{"intermediate_size": 768, "hidden_act": "squared_relu", "norm": "rmsnorm", "norm_place": "pre", "rope_theta": 607000.0, "rope_fraction": 0.5, "parallel_block": false, "init_std_o": 0.0202, "optimizer": "adamw", "learning_rate": 0.00255, "weight_decay": 0.017, "schedule": "wsd", "decay_shape": "linear", "batch_tokens": [32768, 65536], "train_tokens": 534600000}
Each number is 50 + 12 x the weight over its row's rms, rounded and kept within 0 to 99. Layers, rows and columns count from 0. The size before them is the row's rms in percent of the matrix's.

# layer 3 MLP up, 768x192, rms 0.169, rows 14-47, columns 96-191
111:45 59 54 40 54 33 38 53 18 41 44 51 25 62 39 69 33 40 32 53 48 41 44 32 46 47 46 38 72 52 52 65 39 55 51 40 50 72 41 30 31 37 38 64 39 19 55 67 49 76 45 36 35 62 60 41 54 56 54 52 31 60 63 50 54 62 67 34 39 55 22 46 71 50 64 55 42 44 62 41 46 53 64 46 47 11 59 49 44 61 40 53 62 58 48 52
091:57 64 51 53 51 63 53 64 43 35 40 46 44 37 44 39 71 61 64 49 72 80 28 59 70 37 52 43 71 59 56 75 50 46 57 55 36 46 42 37 56 52 51 30 56 44 62 58 50 40 72 68 53 59 58 48 67 71 60 45 66 66 41 60 42 47 47 45 45 29 33 49 52 64 57 66 54 33 64 36 61 58 67 84 75 51 72 67 60 59 51 27 41 53 58 38
096:51 57 60 62 62 46 43 55 59 49 49 46 50 50 58 54 68 43 32 62 78 79 45 33 30 51 53 32 41 38 61 52 62 58 37 68 15 41 49 46 34 32 59 42 48 47 55 36 52 67 56 39 49 38 58 44 55 21 47 55 47 46 68 59 62 64 71 57 50 55 47 48 48 63 59 36 56 50 49 38 51 47 36 36 31 42 62 54 69 73 55 47 68 39 48 56
096:57 52 53 27 58 52 48 57 34 47 38 39 50 54 58 48 60 56 55 74 64 10 38 54 36 45 66 42 75 63 37 33 54 43 36 48 43 41 53 39 50 75 50 58 51 50 63 44 52 61 53 54 46 47 51 53 47 39 70 48 50 51 71 49 58 43 54 55 40 51 40 50 49 44 53 51 47 28 37 56 50 58 61 44 62 36 51 64 62 38 69 58 43 43 39 61
083:54 53 22 49 62 57 57 39 45 49 56 45 57 60 63 51 52 49 47 59 44 59 52 62 50 63 48 45 61 43 60 54 68 55 37 60 45 42 29 51 60 43 36 41 61 46 59 45 48 58 61 49 45 59 57 28 50 37 61 52 46 63 57 38 68 45 56 40 32 51 42 51 62 25 47 57 30 38 39 40 52 27 54 58 50 43 52 80 45 41 44 36 53 52 64 49
094:67 54 77 37 49 25 45 63 62 37 38 35 56 47 59 53 40 46 33 49 55 57 43 41 49 45 51 45 47 52 56 53 62 66 38 47 53 50 64 48 31 50 53 53 50 55 40 63 67 49 49 29 32 43 45 72 39 48 60 27 66 42 56 69 66 78 53 14 42 39 53 59 49 27 41 61 37 28 24 44 47 55 26 50 43 45 74 48 37 37 47 50 49 37 56 54
115:40 41 63 35 63 68 56 71 42 41 36 40 45 39 51 43 39 41 34 64 49 65 43 53 46 47 42 59 61 58 54 47 57 48 28 65 42 34 43 37 35 22 46 67 60 18 45 68 37 62 59 36 41 34 42 55 43 36 42 59 45 56 67 56 41 53 72 61 39 51 29 29 42 48 41 51 54 71 61 52 70 51 55 67 49 52 61 61 59 53 67 44 71 59 45 52
095:37 24 76 48 59 47 40 52 51 62 43 36 50 53 48 35 46 39 43 63 42 51 42 37 48 32 48 49 70 35 64 48 68 57 68 59 54 59 49 55 21 56 40 48 54 56 56 62 45 45 32 35 45 58 40 34 60 55 35 48 66 58 70 49 53 54 46 32 59 28 21 63 37 51 47 64 55 50 65 55 37 50 48 45 42 42 54 42 51 54 51 72 61 39 45 41
096:57 59 62 52 48 46 45 51 50 45 35 46 55 64 60 41 27 43 45 49 70 71 46 39 49 66 44 65 56 75 62 73 58 69 49 34 49 31 47 58 52 45 69 37 32 48 55 47 73 45 72 44 47 35 45 44 50 40 50 31 36 59 53 55 63 60 57 52 69 64 38 73 41 36 31 31 37 41 50 37 69 41 52 51 41 53 72 44 61 54 65 51 33 57 60 63
096:73 43 51 33 46 39 41 56 51 44 22 51 48 45 50 48 31 46 44 62 53 51 30 64 47 49 45 39 56 75 25 66 57 53 46 49 72 38 57 62 53 54 68 64 40 41 49 50 69 60 52 47 38 65 46 32 46 55 53 49 63 51 60 46 26 57 74 24 37 55 55 31 48 35 28 55 51 62 35 47 53 38 77 66 57 61 47 61 46 53 39 48 26 58 56 51
104:70 25 48 48 71 47 58 63 64 45 60 57 31 45 48 54 24 34 42 56 57 55 50 30 44 43 51 20 50 37 68 61 37 34 42 76 39 60 35 45 36 42 51 55 54 34 41 25 58 40 51 51 42 45 58 72 59 39 43 51 67 35 43 47 69 50 49 69 40 74 65 34 53 54 41 66 44 68 63 39 36 62 34 41 39 33 85 56 56 48 48 39 45 61 59 61
097:62 45 50 50 52 44 51 51 34 33 06 47 41 71 36 56 46 39 39 58 49 39 63 43 42 48 61 46 59 49 73 38 30 68 30 45 83 43 63 47 68 60 41 70 52 65 63 66 55 44 32 58 26 44 51 61 50 65 67 49 31 60 45 53 49 37 59 38 60 49 53 32 66 35 31 30 57 38 58 30 32 54 48 61 39 55 55 47 43 66 75 66 59 35 54 56
102:79 42 48 61 40 33 54 73 49 44 30 39 41 68 49 35 72 48 35 39 48 53 44 49 15 66 46 12 56 52 54 51 51 49 62 41 56 83 57 39 54 58 46 41 57 68 80 77 31 75 59 44 39 29 60 54 60 46 32 33 42 65 57 71 51 64 49 49 68 52 40 38 57 60 47 59 44 43 28 51 43 61 44 46 62 18 60 44 38 44 53 35 66 45 32 55
091:71 55 62 41 63 48 57 64 42 28 59 32 64 43 46 63 32 66 47 59 40 47 40 41 47 61 66 54 41 62 68 58 39 47 30 63 51 36 63 36 33 26 66 71 55 44 37 50 65 42 59 46 47 54 50 44 47 47 49 34 40 57 61 71 72 45 43 39 59 34 46 43 62 55 57 31 54 54 38 54 54 48 48 61 44 48 45 74 70 40 38 62 54 41 48 59
098:42 63 64 57 66 46 69 44 58 32 61 54 37 40 32 73 58 46 37 37 46 59 54 28 27 45 26 26 47 58 49 45 50 61 31 58 45 46 42 46 63 62 65 33 42 67 42 52 53 54 55 49 53 54 39 53 62 64 35 36 40 43 68 36 46 54 47 62 53 62 61 55 54 65 62 63 75 43 18 49 39 47 43 47 46 21 37 58 71 34 66 47 46 68 51 63
099:35 50 66 36 52 52 38 53 52 51 35 61 44 34 51 47 67 59 36 49 76 66 51 46 43 57 48 34 65 59 67 42 55 68 33 53 41 47 41 40 56 50 42 38 65 40 70 55 54 57 46 37 57 31 65 58 47 48 44 36 30 46 54 51 56 49 50 34 39 50 21 36 63 36 53 43 46 41 49 26 48 50 61 41 36 41 46 38 67 43 46 36 46 41 62 65
095:39 57 48 49 51 43 28 62 46 36 41 51 51 54 48 53 48 26 51 66 52 55 58 56 60 49 48 49 67 58 50 39 44 49 53 44 65 53 68 56 46 68 56 34 53 54 64 57 42 50 39 43 38 73 34 42 45 59 46 59 53 63 50 53 34 38 63 25 23 44 36 45 67 37 47 55 49 51 57 31 45 64 45 62 60 43 59 66 60 48 55 34 39 37 81 35
103:52 27 44 25 62 75 36 62 31 54 65 48 43 53 22 73 46 48 54 45 48 77 44 66 56 75 40 66 52 40 48 60 70 74 52 52 53 50 65 37 40 33 56 44 55 51 47 57 35 50 71 52 47 33 57 57 49 45 46 48 30 69 43 50 49 29 44 44 57 51 38 38 70 53 57 62 54 44 73 52 63 42 55 49 38 57 54 68 67 47 39 40 71 54 58 39
106:74 71 61 43 60 47 54 54 48 31 42 62 52 70 49 49 58 28 47 65 48 63 40 59 55 58 64 53 43 64 57 50 53 48 38 72 40 67 47 40 61 23 57 67 45 38 25 43 76 59 61 45 43 61 37 40 63 59 63 55 64 57 48 66 65 56 62 60 59 50 41 28 69 40 67 46 67 46 40 33 54 44 57 68 25 51 61 35 66 42 59 16 47 52 68 60
110:46 51 46 57 73 64 43 53 46 41 67 36 47 52 36 43 44 36 33 55 45 55 30 49 49 68 64 57 65 53 44 59 44 77 47 48 42 61 66 47 79 55 69 45 40 62 70 53 57 65 95 55 46 62 39 44 65 48 52 53 56 39 48 46 66 43 76 46 69 55 30 61 45 53 54 59 53 46 61 52 50 46 66 60 32 40 48 30 62 51 53 50 41 56 51 57
095:48 56 32 21 63 60 45 63 40 29 66 70 53 58 38 33 42 41 65 52 57 65 47 54 56 49 58 67 51 50 39 56 50 52 51 49 37 53 60 25 67 73 67 54 41 13 66 45 57 61 50 41 47 70 45 35 59 33 49 51 57 57 50 32 58 49 67 62 61 48 39 31 59 58 45 63 56 41 64 64 46 48 66 74 44 61 33 48 50 52 64 53 30 48 46 60
105:49 47 42 48 59 72 48 61 51 35 58 65 63 37 38 47 55 59 41 63 29 45 43 55 55 59 68 47 64 53 42 59 34 60 55 60 63 40 49 56 49 52 49 47 56 25 44 62 61 43 51 42 34 46 48 53 49 41 37 50 59 50 57 62 63 60 68 49 51 53 33 64 49 48 23 43 56 57 57 17 61 76 49 37 60 33 51 58 47 65 58 46 62 53 40 32
114:62 39 42 45 44 49 52 69 52 38 36 42 26 43 47 37 44 67 66 52 55 45 59 61 36 51 50 66 48 51 55 64 38 59 29 36 38 62 70 22 41 56 45 38 74 39 48 60 62 72 66 28 49 51 46 37 60 44 54 42 58 53 56 59 49 64 76 28 54 71 37 49 52 54 41 55 67 57 45 46 55 45 46 27 32 52 60 47 43 37 60 26 61 45 42 49
112:54 45 38 50 48 38 50 63 30 40 56 29 43 46 62 43 66 45 52 69 42 63 53 31 42 32 57 46 61 63 57 71 41 23 49 61 56 38 41 57 47 29 43 57 61 34 45 39 41 46 75 49 29 58 44 36 44 45 46 58 58 48 50 59 45 41 67 63 39 57 42 58 47 51 44 48 59 49 42 55 50 56 45 40 37 33 51 66 46 41 42 58 38 37 62 61
093:68 26 59 53 52 48 49 66 51 39 53 28 31 43 45 56 43 40 30 62 79 38 46 48 30 40 52 51 52 50 61 64 71 57 25 62 60 41 52 43 54 38 43 66 35 36 55 57 48 38 42 44 46 58 54 55 43 49 36 38 22 46 57 44 58 63 43 62 43 51 59 38 48 33 52 41 38 32 29 53 37 61 35 46 45 42 67 62 66 53 42 58 42 32 63 37
090:75 62 60 52 54 43 49 54 46 34 19 34 49 48 38 57 43 43 37 47 58 41 45 42 56 42 51 67 52 43 45 40 50 60 47 43 42 50 60 21 50 68 50 54 14 51 52 62 49 76 38 33 39 69 55 59 52 63 39 65 37 55 51 56 45 50 53 44 42 50 52 71 53 40 57 26 53 57 51 30 53 41 68 44 53 45 45 53 69 53 78 33 66 55 40 47
093:49 37 48 67 65 56 60 61 25 40 27 41 34 50 48 57 52 43 70 52 66 49 58 30 66 58 67 51 74 45 57 36 40 38 42 50 44 73 46 43 50 60 33 41 27 46 60 54 58 70 54 20 34 62 40 70 33 40 46 43 41 54 68 53 43 57 59 46 48 53 53 43 92 28 40 69 59 28 62 23 43 46 59 57 46 56 45 52 42 46 60 52 69 49 60 52
087:52 51 66 70 51 61 67 55 37 42 38 45 54 64 47 32 39 51 64 35 69 70 28 44 43 52 48 38 57 63 48 54 63 50 51 61 35 61 44 62 44 58 55 60 32 52 47 43 49 53 62 54 37 39 67 51 43 56 63 39 59 38 51 35 63 47 51 43 53 65 54 54 63 35 45 51 63 31 38 36 41 46 51 71 54 27 54 65 75 47 36 29 44 49 56 49
092:68 52 44 40 53 53 48 51 51 20 44 60 50 54 32 41 52 56 60 49 63 71 61 46 55 36 55 51 66 71 53 44 48 36 32 36 41 36 57 49 65 48 60 57 46 28 44 61 63 51 45 37 25 54 51 51 42 45 68 60 47 72 57 39 41 49 54 56 43 46 81 26 70 48 46 28 46 23 51 55 47 44 65 49 52 50 62 72 44 39 54 46 54 35 58 51
121:56 57 64 58 50 58 62 53 44 47 59 36 50 67 54 52 53 41 55 39 78 41 33 31 50 43 70 41 60 70 48 43 54 69 28 61 59 41 43 36 40 40 35 52 40 48 36 59 45 72 54 44 61 40 36 66 51 45 46 47 42 56 64 40 51 46 66 33 52 45 50 45 65 61 59 38 58 44 30 51 48 55 52 61 49 63 50 65 58 41 46 36 48 44 54 54
096:70 40 42 43 59 42 30 54 47 45 67 64 44 54 37 34 62 29 61 48 56 64 42 36 25 57 62 46 60 74 43 45 50 53 63 46 53 60 54 49 70 36 28 45 54 52 52 43 48 49 59 64 62 39 59 57 72 40 58 58 58 61 55 71 53 61 48 26 58 59 43 31 71 54 59 52 40 34 59 48 70 64 47 55 61 49 77 71 43 62 48 51 55 31 50 37
101:59 45 57 68 75 34 71 54 31 30 25 56 57 54 42 67 35 52 63 59 61 50 49 70 52 57 34 35 89 49 54 72 35 54 36 58 54 43 65 61 45 58 24 39 33 41 28 45 73 53 54 51 46 58 46 57 59 41 48 39 62 49 65 49 46 49 84 48 64 58 68 43 56 51 67 63 52 52 36 36 62 26 50 68 46 26 80 47 53 35 45 39 53 30 49 41
095:46 40 47 31 59 45 32 50 51 25 72 66 40 51 34 56 51 55 31 45 44 28 54 51 37 59 63 61 65 52 60 52 64 39 43 65 49 63 48 64 30 39 55 48 59 51 38 50 47 40 57 46 31 36 69 58 34 63 40 43 37 52 60 68 57 63 47 26 56 48 29 39 60 37 47 31 62 43 62 28 49 60 46 60 37 48 66 59 83 31 53 58 39 40 52 48
114:52 60 59 71 41 39 63 67 34 43 40 55 30 50 48 55 51 41 42 49 66 43 36 32 45 64 73 54 52 35 59 51 63 57 52 32 58 46 47 38 44 37 70 54 61 38 51 63 29 46 78 47 46 59 71 70 42 34 56 33 38 42 30 77 51 45 45 54 70 70 35 42 55 49 56 61 37 38 37 50 59 54 68 39 47 46 44 41 55 32 37 50 55 64 51 54